From a checkpoint of a small transformer trained on Wikipedia: some layers without positions.
Each number is 500 + 25 x the weight over its row's rms, rounded and kept within 0 to 999. Layers, rows and columns count from 0. Numbers have three digits each. The size before them is the row's rms in percent of the matrix's.

# q: layer 6 attention query, 256x256, rms 0.186, rows 244-255, columns 192-255
# k: layer 6 attention key, 256x256, rms 0.186, rows 244-255, columns 192-255
# v: layer 6 attention value, 256x256, rms 0.212, rows 192-226, columns 192-255
# o: layer 6 attention output (transposed), 256x256, rms 0.202, rows 192-225, columns 192-255
q244 104:469492469521521498522455531510521513492511497491497461506542481499512465442516525507491474514516456518530537441491468499531476501515467458494486539500492522472517495502501496530522506522491529
k244 099:521488466544524464459455517492509517497521504521487483489539508450496486495493537522489505507536485504536511452488448509504456505508483478508476472489519504464510516510539459522498541512510551
q245 101:455510526502482519517484536450508500511501519507556485500488504457483525517511466497515447485461506483466504519480506500500568497530492494543500515555457527516529518517482531493517500511503534
k245 107:490511510490457507514545509466492486530513509511578497523495483462485531551464511483499419490444507505465505507478499511496578487529486494538494540521476493524534510543464506495482504550498500
q246 115:532515506523475475498454474513475500475487480504492503529507482496523488488516515452454519519484490537485496525490467504487536489506508471507498459457502521483488500532490500529507461473489522
k246 112:527498493498488484518459483540491495522486441509499509506505471493499516526512536471430524526531490502509495514482497454477532465501468525507479469483514543516474496534487519504497448483502500
q247 120:535482466478542523494469493479496538515486541526486543502507483481483502466506462480522511532517488502499510473507493509476532471476550467503523517527520515480483501478493473451477494495490484
k247 118:544478487460507502492508508515485512485479525528496544493506498486489501460512531502513493498486502511493520484526520526483494508489531493509538504489495520490483508494513433471512509462476496
q248 110:505495511470535489473497550527484528446555491477464474540460482499519533487503487502505500505477494453501521503487513488491516473527471476436496510529490534456465477516504505537470506515462499
k248 118:515498491503496514475522522513520473500530480509497520484513493490504522522523468501503488523480491465512542483488507447483485485500484460458484489523485550454450465487495507518503489511471507
q249 106:507499481519460521518514522487506506540526527526529453520501500450504499492477501494535533540516508509517525479498455466532463525508468546480474492495524520469484509502478481495516460480444508
k249 102:470481479485480534529528483483524518493515522522546467509547510473496492542528499494534515520470523547497519479509491490508480486500470543463498526503486517450503531525473492442529485470445502
q250 106:501521506550461509522516519497515525523464485505545445502506521508535480498540483491470532497524545555482524467488524515582525465483513524535489526523509502510478468471511511512546503487494451
k250 101:477501517520469509497455521520518496529490482508535467519496517497490476470534499505494503479473551528523508475509550508524528488469499555533473554514535476508495469485486486519483489507488437
q251 109:518500494473461480541482508466495540495501440476484535489498513491500486509497530490452509514553458512506516465493494493526488464507483532505523523487503499543500487463547479478541529455510549
k251 109:514495525514486503544483485505503548521537479510459525521484540550525461495506516526487513500540470493518545489499495478516479499503508542507509543473516508492500520494521513527534501476481515
q252 109:504508503499530524489509520481512514481492502523526508524518529474529528493496498521471503520502485492516539502515453462501485492499514529459483482501552493490520556523494538481506488455519529
k252 109:523515484504532475489512527485515553506492440488508471519487519476502503513487461495507502518502482498517501507504426458538531478519533508498480528511579485507521500509513500472583527456518501
q253 107:522514516517494544490480469500460505484490496480526495504539542523510513488490519466506556494522481483512501491545494487531478492467507513480510501471496515450479478472534476502498527529513468
k253 110:516549491513467520458450490495516507528516544455503500533529516516494528470484489455507520500495508504552471482535493473525494503450514533490488479462518527509495491474492478499482522503520486
q254 108:538494465538511482508491513473485419519482532470471515509497469480495509503452518484568491468482466510470521463482515511482499445475546508490529463555499572537454522490465456511525511493470495
k254 118:496488497515553489486484501509502463507499529459513477517519519520475516475480514477541492485494468548481497468474487496502521453493513509504522498531464584536437508518458464503540497507536470
q255 106:519465448484490470528477500523485504484508505488542517471506488513491480462537532503472534497459509496485478476491502485499468508492488497501508523472514475491515523504475506465514511498500480
k255 113:498471482471502494502499470531481519512504532474471514481499456484500469437499500509481511509452516484502495487460498476486484512549485512518509526469512491483502538480441479496509499518486489
v192 109:488510532454558514507470509485560537463475494482528471499497519432438500493521471468464513497492547492493505540492531482515464496507505523492500437475470497561499514491534510511498467495513523
o192 108:518516484505490524552496471499523539532561504489533519495516468460428519495504490516460495488515515522496509507542475474471467511497485495493488480516463489510523543512492538476515481516467516
v193 099:485501481466497541523537474501516450498525486526485516510470493477503478497449494495492469512506527503471516485476449508504470490490508439522523483506480462555533524491455473536507449452492513
o193 103:549468474466504492544503501509546470519495552501499546501499491487504497557505510506498475486499526523538522410489451519453512489508495469530493473473523489526479461519485507454476494494441447
v194 103:505475457470486472451481546486495504506482481493487492472507518494503494523526438507494465481495506491506509507521516499497540500502480522492496485478463488494540484470496503499457537490472487
o194 104:471495454524537513492460475481526510503510488464483471465543492450488492446497464524527504506518501523516493504462485459472486476464523477487499507511493443495511496484486483461501520489483500
v195 102:491494488485534539555523501493499500444450489452521501527490457491475479499507483533466482461473500508489487463494459462523500505522493471505487516522474487515496521458519512492492501514475507
o195 104:482470507501477532501466495494500505457470474462500487518496561483508494512545508516501486505471540476500490475469516482497514514503504454501529478486497510523460566465527514491474509536478480
v196 101:500512478505493498492497479511512463544487496510509499494526449527525526522535505539508516536515499490471495525508491462522529506508477460460496478511509545450514480491510523507474509501523486
o196 102:531493464507518531518503447506499495507509525495510520486504509470510534537525458495514522493453481506520510549473525530529510484525507527503469460507488529494512465517510503445489513466509478
v197 103:479518499527501519522535485515447485492506474491510529491527514450502526480464532550561468487531527522486501491492483485525508532494511518460506468491460496478468504504509520511474479484440463
o197 106:486513462524489488525551509534504474521519483484488533489495519495484500490480487503564472490534495533522462470472483507507495491529518515496530485530488499466488476528463528525516526490525501
v198 098:485478531513490460499481476517496520472485544488519513503505516539521522532466517515475465508556513499463481452505493507535531539478530511468515509509500500487458460471506488491515532478522551
o198 102:506480500506506481464528457445460465499542527481478498509516521538554493499430484523544522480490515481496474510503512530514545460499519530448502505499498483466477490506521548489477491500465473
v199 102:467478494475507494507482480493493542494528517473482482521511541494498484458494429486482512524527475510526503571518492493461512523527537505512492460513511496513505494477508507490496517458463524
o199 104:509546486515525484509454538484511486532499492482498452501499512494485444461508452485501500490498514500497483502501512457485497526513473510488465489468477476566482499486503543449551414515494508
v200 099:503489463499543463562481539499476523498491478500503489518514518518519526488477469478470511519499482502457510501472555530524477522473499499480468516549470525545545475482477520467523535484520469
o200 101:507498500486494485529505509498518512486529472544453497513547517483409488534523539535495510514497494545491510503522510506518542496485526492513476505499508510476487508504475512488500542505508456
v201 102:524529485495543529517490480484451521511452501480464480493491558511480504515519459519501505484484489510530498493462522452548520465538443528490522511511512472439541498500562487532518488526524531
o201 106:517474452486522494547496519490535474502486506498534525485467516509518485467470470479492488527498503485483553484465498515529494498501502475519481471475516469480516479501503491498506507527492511
v202 096:505498511451536461474486511497528476511440505470466489504490473508507495531483528497501528542539499480504450515480492512509503523486518486543508491495525522488515485467513509536464497516462486
o202 093:554475555474529473464540490491515515549481558506497509511471539467499470522483487522520512558492530525475499511494426516500512514506513518516502495503486515496493484527535541481497508503463517
v203 101:537513486509467510534544523500511493510474497512568523484504461512468517521507504511536494537489505490458529529501514497489506466499487524541487524485520474491505497518523556485513459452497505
o203 104:533491488494464571574492503485494509561465480507519495505479452469487452522511447512514558429471485482476502533592477492527536519499471504526506480517486541530504494489488484492482478500481488
v204 098:544515476539487510523491480497532485516514455523522501497498500471499505488483529537492515484457458489493466468492480508488513494546506514518497422470546465516485514531501521522498508498495521
o204 099:506506485504459497513508495471472486517472490456513548500509514492552524512507454496500517508537462505510492464484500441479511481544487511522519523503511460526551538485505515514489506475491481
v205 106:500522498490492521534470513492500493477517531452495525550476518454513515490487457485516521520499506528521510517526456510485478496510497504537462468486520551559564457504521528501489503506480500
o205 104:461497496472505503535472512493448525498519508497522463501518466494473518471489470549490520524532462479524443517492493527491525516482495504491438457500510501536517504505471469511510517540493489
v206 105:515497491457476502504505460473475490484512539501519552571522539516511553504511485492507485460470506498494499526538470499477528513458488494511530459487517463503474481488455502513511497500523448
o206 105:462514470494472500514470485494483534518493449510504530545510561494475506461512497490557524497495529537529479508472489502528474520487527545448509513499490473494481495483480530517458493491486473
v207 098:490463472505460474577519504473485531498499478493440486479544530484504497513465481488490494495478469474512490518529556493500495501492505502517486477459496493480487470491512488537510517510512450
o207 105:505505479477490503536518525507453450448523495518469484471534543481488499472511506555495520501463519525460498520492510553513490479522444481491509484520520484453469524539459530547533503478475524
v208 103:507508532483481492519470489514461489507473515513504501501513439454468477457516542479526566471520514509488489465494497496544490499472510462564470485486493528492510494536521482502529512542498482
o208 106:534502562493494489501478493471449522502487470520460513533542473470506506522512499510513530474513509500503539496549523514504497459498495515479498506479508470508470554510530494510473489500500514
v209 106:505508477471499484507526483501524491493494529491488500471489495502461475486531513477469484472490504497449517497480500500498483463502504528493435503516487481502497495498455496507497470490469545
o209 108:514490480483454519498467550482509503526522518477515534481485512501500463493513479531447509474466491486505488491468454505509477493463481513497561471501498481532492533477491495521508462464513520
v210 098:465478503500543488533497526508484481480499510515503529511521468506464523478455546494510456543523499487510500492478522513524494490504552507496530527493503509447454525521528491495461521492483541
o210 101:499541475532497527522548521504520495502477480499518520485528480513485514488490495453478514468464486535507529498482520498496499524497510519499519521521487523528500544501510516465495448496470501
v211 100:493515558527494435481506461494448520501485465473495520490479515504475506506521488516481501561503484529480466520548508469475490507444525484479447485485482508438511498476524479486469522522492547
o211 103:477493500494542491487508494453497510491507555487500485531524517507522523492522509521496506509485511486462493521461473480507481486469489453477453482496470495460483486465475469443485517515483466
v212 097:485528502503534511516493513493508459503524518573475471528521511558515487533522491511490478487530496524487524498525502499508502514478533481478504507485446516521486471481463570530504513526487469
o212 099:470506550521512488508505474496476528535529482526496492507524536493517492454527513473490472509491477501506500510550513472510498468456434468533493530492518518465509471448487547492520500490486480
v213 101:471518495507470498468505507473493468556448474514471491505523525455541495502457485514489462502480502461482501504495502546473469518536496498480500479512522472516502528531452522499510509525498540
o213 103:502521518449474494489526486510500484516525511499495480511506529484482530481485489496485486469476524455489508445442552471528488519509489508465548517531494451504462553476497511469503477512456496
v214 095:504517512490484486484486484492525481445492514498459471501501502483479512463510442521520509541451492495506513509541519519519481504494510497485509482455477466490469443485491490533528540516503504
o214 097:462511486515484542503494493425494482487471511518486476474546486493513477476495459511526497504506489494465524509499512529483511556501482480528493476523509487455494501521479537452525486464522489
v215 097:493492490461518506517505518493527452518488507506488489519547480523439490489484484475524495477535503447533532485515502478494510468552478523502487477484517536501509496502509473493506495472493521
o215 102:493499532507455532506462517492491504501521488490496507501526466531529510530453470485453522503512510514508504497467517487482468496462532489497475481482519485482496480490516503504476508478474511
v216 097:496492520508507474522555523485501511515504468525500470513499490474534500468502515514520538505495522491475494469550457490487493500523484471527555479453516507523522511489502525498485496530490469
o216 100:482478492502516492472490463469488483511489482541532520507459487522518473506510518505539492485486503575512509489467484506553496516517506481496506514491545510514483473550514481492492515511507482
v217 104:508481503533490515470472512490533524488493517520478490514456500471516538479544530487508500450524518445534487505531536531562483484526503529462531522474483468487529510502484503495493481487516517
o217 107:542481541531464561509467507557492517455553474513507447494494484529509461535504530481493508500522494473568484565486550503539502518501542528559493485504435452482552518507486513511487503496481472
v218 103:499520506505505482525465481470504441525537508494509541497506484511500526493499465540533501521459471457485482486473484519519507465467528481491507517491522505560513488511542470478457499519535535
o218 103:501447494475512484500474494482500485526505512492484506506479470484534488486513483519536478524505519513490518538472494523506518408530490529499484536500485503495539482507480510498443492452534519
v219 105:462467481512483491491467481528519525544457515491533507477499486521529475542516476462517493436510483471515462474471501495474511524507526501487445499486521531535471508491513505512493511479487552
o219 105:518442449505529517551515534484472518532478506493517472521483521508487517520531501507478508445475498478471518510483491488482511518523526531506480510477545442523510537505517463504502434491508486
v220 098:482521512526527532540526532491523529496457545484516537528472508516489476506467537477520487477527480525505461516543442521518524441517508521493447491450526486518531513521496517494455519516479511
o220 096:519509502497504527472471517505512511509477517485534526566540480471486523525472549504503473513487519436460505504501475501501483492480468486465501512467504506519490487530484513493474542530476508
v221 109:496477531474446438493528508485514497509502509502480490490482497538506484492513470488478480484494512469471540464496497473482516522472511514505455484523507510494516563506490488508546485510495489
o221 107:534501518539500546468480516500499491543512450569510511498509491535469484536492490516516510497500525494442506499455468445509492491565469495496465486538554534453486506502456533498515460516509490
v222 101:463525516477495522568479515491469485472503497481483509524470490427544511503487541514490502497519458498497486492492495460519496487513511522510501491480452467490519527519487523482487497501536508
o222 098:490503506434482522529466469512463519492529478538499513509500497500538517501504511502496490493456498501525492541455449514530526472550481481556512500468449466493526466490521477514560450502493470
v223 103:536534542477468477483458543505507530480502535507498501537529508497518523450461527480547495551526500534484490483508534480490468480519501510509499487508519476522467500522479523477465519517450488
o223 105:535533505458480498504466520485484484484486502501477536503505454515480498475482532541527454514511469492508471527516543469515485446526472516517517534566555461521518531464516467495482504531485504
v224 104:505501496515458469492485482508498537496518478516516493439506509481493473484474519506493485477480504481499493488517539456501493496474507524494487466509538543532487502514491496502496490541520480
o224 108:494504516507499533495490463508512519487519541511482511512469497502510485451459483492492470502483461502485511478506510497516520485496545511525490494456495524490511499509511464476518469530504520
v225 099:458507471497533496551522515487502490483511521480477527514512562519477507503468503515513482484497520530511485553533521448507428522481491499497488484494520500522478553526515521520519497518494498
o225 100:468558493495468480524563489490503468440515476529566521540528485474466519485427486485480471469479512505449505488526523504509468505499482463491466485496485464556451510527512493497470502497505497
v226 101:475534511529505528509479485507525461508508542494448510460495505525495457475481507503518456512506480498520548513467484493525479536477493491453516491520463510588471509537496468482502493470515483